Weights of a small GPT-style language model, trained from scratch on English Wikipedia: 571M tokens, 8713 steps.
Each number is 500 + 25 x the weight over its row's rms, rounded and kept within 0 to 999. Layers, rows and columns count from 0. Numbers have three digits each. The size before them is the row's rms in percent of the matrix's.

# v: layer 8 attention value, 512x512, rms 0.173, rows 277-323, columns 256-319
# o: layer 8 attention output (transposed), 512x512, rms 0.61, rows 277-322, columns 256-319
v277 098:499543550513494468487507518462550502444488505495529472487492537518489524493485444479485527470457529500482491482514437549481504469521521500502468542442520519501500470501504495511473469526526555
o277 095:502501529526497500479479450485494492459510533505518503460521470547429487482495511533491512479527485483493491469474537471504471552562463480543525496494525484486497484497462465497479511557474494
v278 098:509506533516511497493417457473503510500497502496519555500522490538516504502463528515516532518507546490486499525448483464520513481469520506461490536525468534496496538553483498523518473513498467
o278 097:523528521495499502495559510514474497532562530477506484494493548510522535486516479457468520541492465456469566497518491495530499522519499520485521503508464496504471506485532493536493469465515515
v279 107:455499480471502459487474527479452506511494496501495523464504534514504469505510489482522475489468527476500508448474510539488468560499498498535523505500506525505498520511483446522495531465522513
o279 103:504459519499520537476484408475472576508499504535552507505537525515527493514530514486469515488456487465516495516506543494531525499514489507498498509523520488501481510552510502504544526456511478
v280 103:476472486488526532501504503474477544487524479508480496464512466474472501540528503483480541500536512500490520498505562530550527508502530507508526527509519475488504513489478486507486498470560481
o280 097:480455489460511529484502514464493470540509506522491532508502545486526481503495475529523478502477472509493495472504487495511493505470457524509517506484490473531511475531532513492511492452492517
v281 103:540526497471483499486516515516560510476475487467542475486529525494521514461506473499519536522464517531528490524509499463447511559466514508496480495489494488559528511490494471507491517523494499
o281 095:452487518542492481499517524468505512532491519485492531482531486493477480535530551505480471485535498499499499458491503543516492474495526481509486493538511523504492469543512449534482488515455537
v282 095:544495475507514524469512532486514478519500481483506486491518501517491516512501528531536506449496473481520550506505494467535486488528474470515505498447519470495489469491504487483482475495541545
o282 094:561525524516437496515445502485524517515495506506486535525492473502497503479532519491531498494510514520498480456481520475487519529505508476518536515487490519518561510475472495504457489466564490
v283 104:512471487537455517515492490499499504483463483470488509520445494504524464485543540505486485508495465488489533471493531534518490464485498502471500499543461517467469520523479502492522460524447526
o283 100:493501458508531502492498509491491528514541528518492502531503527497465538495473475535470454500516501488481499476492482500502514528546536548489501476490507507527480524494522491516534477492518481
v284 103:504480488489503539474499529489523501512517464478501518463519540511427492491492425492508527524504491546498493504474488455469542488503537538500465504491528515516513499513490501509480529502513479
o284 099:501531484465492495530495484471513520496471494484492519487505447497491505525523500492498463525467478467493482527553542533556482483536505532496498504510514536498516490515520501520495491498537481
v285 111:486531479483482477503499501566500486516538449483514514518486479515454527528440486517489532454506549523500501529482487463497532534517447529507549513523545470485478493494556517526499481473505521
o285 103:488497489504461459512559514460524528496522526448499525522479457512504506540496509505533499524489525495449492479536486507525521505495551466534516455475452497508506488468489486550515518533525519
v286 104:462505505488525524489510510504464465523495500459485481501507462493491515462527505510489511533487460499492477478505460477494510482462507482497481471438516501484508481457511511505507500446522520
o286 102:473538532490458528487487518493499537483481489533515499458508501502491468531472546471505470459526523532574493477459494514531493555498531451489501495532516494492503498509515513456513509483518506
v287 102:491530488515468506506510514475485520452467502499525484498470561456456513469527495503530547525465462491517520537499522522444514505494521524508486516497478505508500490515455479471496556478482510
o287 096:492498515519526503469497490478529529508508489512500500468520505499479518541516503503481515457490518475516452511484499445445499476483533525483518443539531543524505467524486495522541492493475540
v288 109:523545507498435479484472511497513502492513496476463512499516492476515492494557509490501512473464533487501466461466484492488512476507462502495485502481499456492457519509512498522457490509493496
o288 102:455524494515505494467474513489513452547467548493525460529537512548485512514452506475531494509507527527483510489537502518542517472504519488509493531499490506498489466485501490518502504553498515
v289 105:506525490523487501475493546525484556469473497481510507484523484499502510448487493482529476514496509516511501524507509473505497516443502477492529486509462474499518497507489472521545493492479510
o289 099:479483486514495471540564474487526490519500506469544518488488535504512509482510514497475464497471507493488485497480468512477498533485501502505508429510537484483486488524499497519486537477523491
v290 101:492476493479452488516544491494468458511521508466500470540473476518518502523518513492531525504460511477536537487469494507512455498464504505508539507498488528500502516504527502555537502523504520
o290 095:486481503548486483496490477512444502490501429540495451489477470528497532522489540524487490512506530515452503487497497508522518540515500495485466519509466479481510466487471477493467459460498450
v291 103:504486512526490494484511488537509492518530486503500486462510495525527528505520539470502484521503463529489490520487501496520432461514488519490474500522487479538473472550506479479510506472501493
o291 100:493527482521467503497491456525472455488501501518521470463573488487479492508496507515503542526522511517480465475470496500501491517504471499529505505511555473522537475453566504518505516454512449
v292 107:515445519476471478480534531519522481498521478504513496472512527507501470510503494517481493451463446495508482482524506502513484510523486531552512484504474486481482473460514512517493521473489481
o292 097:514491490485499500525497488528517470481454521521433537525511487479498528465509488485495515523501525480499467528472470505512531492499541495522496538518496522497539509522495469518488519491513467
v293 101:516441525490506483528512498485531516496538501502441428485549525488478516513517520524517468487507497460497490485477457486459502483482474501504500489509494472469529470486495527518497474456472505
o293 093:521471475518480502468487545538461516508518543497531507512502467507528497480506491496507507517487506508496484526501507497537479522515467472494483540484502474540460512504516485493457466475513468
v294 104:489474493498492502544516508423511480506509539534518527481564478514511445512476490505509489496523486416545487543470476498540535527513478495511491452474477524490479534510510492512485548475480502
o294 098:532486514516501544480496481545490545519484537455535525496504483505466498501532521474510505512493494516498523500526505524511478517457508530497488534526522456491500516503499512503480490493532507
v295 113:540507467500504518525513533482521506548511517490479520522476527524501497511535532519500530518489519497477474508541458483510501479479554514468484493503502514531485481484493481464503509510480484
o295 104:470561506495492503519501493465483485488510503505505511527519460527511538552489484508508481490536491476494488472479522531428506524482474484519530533491507501486468498485493504492549532519537470
v296 100:519449488442460476498514463505466497504470484490528546530509460473479479468469515510490535492485494498527498506490531519495458458511543512491508497510514514511497517458521548513512499482492506
o296 097:499520536528470497513440518511517522538508473498535482522534508454520484481485514501474491492490480537504507466484437465538510490508505518497482506530481525465471496440467508499495465526544480
v297 098:546454494477488477499525471478512472477472494482516537493492507513574500523492478489453494490514480506525490500490510560525491532476504537525538530503513530457490487525483474489489494480505503
o297 094:495483516507510547521485506553514526510522516533484504467527493509471513512530532525524481517466509521487514470495519501448477501492500479453510500488499491517505522510517522461520489471505452
v298 102:484514503500517521530529535505520499505507547465476542480467524515490498486479493472516481486464480481472501540531505512480495504503503553475515481506515475522529515488493491480492506480506536
o298 099:487536526503511513481479489510523525496517469504472487541483505449520472492483508489485470514504512474491458494446482480493483540429479493500519493485522519448522459449444522526565464541503541
v299 102:503508523549495508497520457522511480509456492526530532522508478471486524490518465487523535503495455505450530516492452524513482500469512489445500540503492467505492506502553492512520508551531482
o299 100:487540499498508547503509524490480465466517525520502494515519543476488481453507498477476480504506499517465518473498468470492511492526514452540521512490486506524501497480490518513500499500515520
v300 103:478492446478456453501497503535467537500512484486516512497534487483510495543509497481504486499499498521504529508510534507477505509474521479501517535480504504470502475547555499530489472482511471
o300 100:517510498463493513491492536511517506484518505526475489514491489504514471475522517520530509501464531473474553511545545486536506488510518521494503461516479455503521507500526451485484480461527501
v301 105:521525472453534531511503463517482483517503506504530506524477477529484516485510498510476508480516536488487493531480497477475476473483495486470543496542517502493501503486521504476506502515538514
o301 095:490517559541473492473488537480510506526534502507493545522498490529539506484481498479495542522516498524491520486528521488532515507520493518532505471434468505508480462448483500509488441497495515
v302 103:503440496507499538488512485487465505487492495500493499509508524465499479488515498485472470556519472480543530508517477505543499480523473486527529466493509521522459465459482512499513530492567515
o302 099:526497526545492486548491453485498503498489489488464518502514492484463532518487541507506506469530475510467500526520481493525435451467521530467500484483511492498521498505526538498464476493499491
v303 106:513493506492532499461530513535465488490501471506503491483496463488470491482488508488526518492485462512518437458487484508471494517502488479511523489521479534481514470472554489504519531488494523
o303 101:486522480554514497504482487522492537505470477527524526473509507506481485489480499501534520441512545489510451491533516478533536527509488498522538501520545466456494502499464524511510505507500519
v304 107:514567516530490481494510547485494489477511483486513543513489516514525503503469509489515467500524494513500536557513479546489518514482488538488478547496500485515495524501533494505527493507472451
o304 102:470466536511506514493473481507530503469521526469510507491539450515482458520471501524478459562507493520516491435500499509492535512530515496542496473499472498508480419502535525525513512470545492
v305 104:499499451511521460523497561488510520521497489492531469542442496493501486497497527457455450470459548498535461524479496512461521477520503528513515446520522520472479530520489499493485533480488471
o305 098:473523547492447545497504486503458549497480558529439473503510568520509487510482462458537506502524476486457427478546465525505514483504502491518493558496499495519505469498515515546523490536482503
v306 107:477479485494534506545529515477465458474485534482531509505512534536507519493501496551498460463505508498469474501472520504538479514512467539475470540492453469528487479505497506555525495516556461
o306 102:508511561523524484547466491528494507485484516491445477515505490521522521540507496509529535494512478471527539466457440509465499448498493496518506494501528516511524499536525506524513527481526487
v307 107:500473519465518548487495542516473488500490537481466504504477526484488518491484489492531527486513531518455533496482460472493528506489468523523535484524538469496497494494493465486483513491567525
o307 104:470509489473496480479525500496510483487515487522464529461522465529542517490484549516470464498472464501506528517497495510482501497505503483478494523528492520507482495509479523477496487475524498
v308 098:469505526494500495480481492490504496503490446496503486474504486541510473509486509481494514508530491494475488555462482525449457502533499484500537527490467541506481458501488507507514517503482512
o308 092:534475494539521496512527520487503470457536484493527509487494498478496499512508528497518496469459539469506503502516482465514482475495513501491441503511506498432532484453514500500486492535521516
v309 108:517518495539502519457493513498520442487528487498510499481473494505507492509492490470484528478484505481514479540485538487509478498491535501546526485441488491514474511498512499491497517520463512
o309 100:513514465524497467514514476515492483465560500501500510529513533477470526522533535506501496516508484516488497517500478541487510468518477485470514460496508509519497441477484503497499474510509471
v310 100:485508471544502477523547527489497462490510487507507481537518427550498542524484494501509512520521486518476488481492539494502514493515511521521514478504509526485478458488492486483468524478476482
o310 096:494506541495490488506506499491527488511518490486485512454491542531482525507490506492481481482513490487477484489479495446515482496509537480517462525498501498447493531505520493464521527525478483
v311 099:532522504482492498536544521495444498460510509477515538519520488523490487508445490493506511515487521488491515478517537439499482537515542525495488492520520467507534559515479503501557487518499499
o311 095:496470533454509500536520478505499478499476472499508515528540486516523535502546491529524470475482425500503513519492498511474451514485458495485483499497493504510514430512514510547447444521515476
v312 103:532512465483428485524480524502537485488500550528497495530495522481525512499547550496531493540448499483483532508471509508515495480510491503564478478468484487453489530518523507446472477498474488
o312 099:518475513482561531472563481500537485495507479495470441501497497511482496517461515500464515481459487538510482490474483518467522523507471518500477515479517507510438528465483470519459501494534489
v313 108:506474449497498523539527486518498483485480519459502472508528447469511493526488503510474489521496510518496492468539495532493507477524535478500446483529521490497527467481496515539514472531506527
o313 099:507505534459518470481472510490504491515524487514489456478505508517502453471512469532510515501498480477549508521510525489505474486491488487492501510505491475499509512498503483467490476515528485
v314 098:531498468551454514504549497516492434508509477523536518503531475463512519532494499506513491523495506487494480533558482504474479493476464518464506504467464479480457475539496438507471503515513496
o314 094:523536496469529496534505504558515482548469492429457444511456520540502486499519535535519499467485500499489504467515478463510513484500494461582492516493536539496507503494553510512453532507497503
v315 103:542471518501500545431496516496513485562506470491467512472482486503495475511513507473526525486533482470461476509502507540488493492478493490510485483529520516518503477510470488491482493523516508
o315 099:512499448506491513511466520490517511508506472468518524477465502498485516496519580510518496495482485513559520527530512503546491517527534459499442507513507525459492535508520475460469532459480463
v316 109:515534495494447486465482457509466518467470502509500492477467532514482515411536497455474520503518545523505490539486482506493530520500476545459486498464497486485499476528477540493465501489487541
o316 102:522494489493539505506481485512485485519451510464514492454493496457496497539450483527460497513505461474477456493495505486554510464493522478523488522497462503495491526543532483500488492496473485
v317 102:510488453521524483554538524490498478500473497544471470537489497503520487507508492541499512493543459497531510473523501510540479498513486517442535457479474435512470454476507470481508545510519512
o317 096:456445475532499484494466470482509534488502517471502526509571515483453523489486513483465509522479507485485468460470478550452519473496501489487452522500493537493506526511506514525507502502476545
v318 103:486508500538486504488512543501501498459466462556501543487543515455486531494452470477487527534492462477491516505493452528517528521523513458475484541494475536514513507485535521508518458481487508
o318 099:486507509484483493480504475477495460518477560457475524500509504469459467501523508505517459464541509520508465543521520488493490456517489529506510508506542493497508509550445536445488495446517515
v319 101:485505507466483524510474460526414521530486522480514492498515496534475498446505486480495520512459530488462478532465560513498498486487511478492501519491472494485527449520438482480520501492509498
o319 096:507474519466458521469517456485505500520463476520522497472453484514538521554516460494516496475514432487466488496512495503549512480493486458545508459489530454479523522422438504479480522488493473
v320 109:496501485475448512533503468514478497490542468503486516451576541482509458483480493463507480469504474487471485493519483468535499536540498488495519477516489550490449483472483481490473542489479511
o320 101:531507497473470500504462491506468471463494502490558493501467491474520528460495515531522464509520511489473511515535547456538443470454515468492473488483534471515526510507511489473522517502469513
v321 105:492473468477543507551487501487509523492499500525492458528514453517495505481501520528486457487463450519494506465488463509491505525447522509529523489480471528524512463512485499524487514506483528
o321 098:556504521475495490486525545536508515506451484515527474488504527520505518516483513515544506526490526537475537512478471537532491519541465514516453508458445462507464513508494490474467521524535466
v322 098:480479469489486516495476511480503496533503498536485504525493509497518509489541525510475497555513479522539498500513523516466527489499487538493510504467462505476511468494471452513510496460481522
o322 095:505491498494544448519479482517497483532513463456504532504487547507503528478504504484527472507528488478462512478519515524527498510513521457486534537500511443524500543548485506510488546488448479
v323 104:486473480502533526481496490505465512501472512480505545539414553516555525454540486494464502482477479515493491477519495515452438510500491479519498512488471516544506513503528568464511512517556515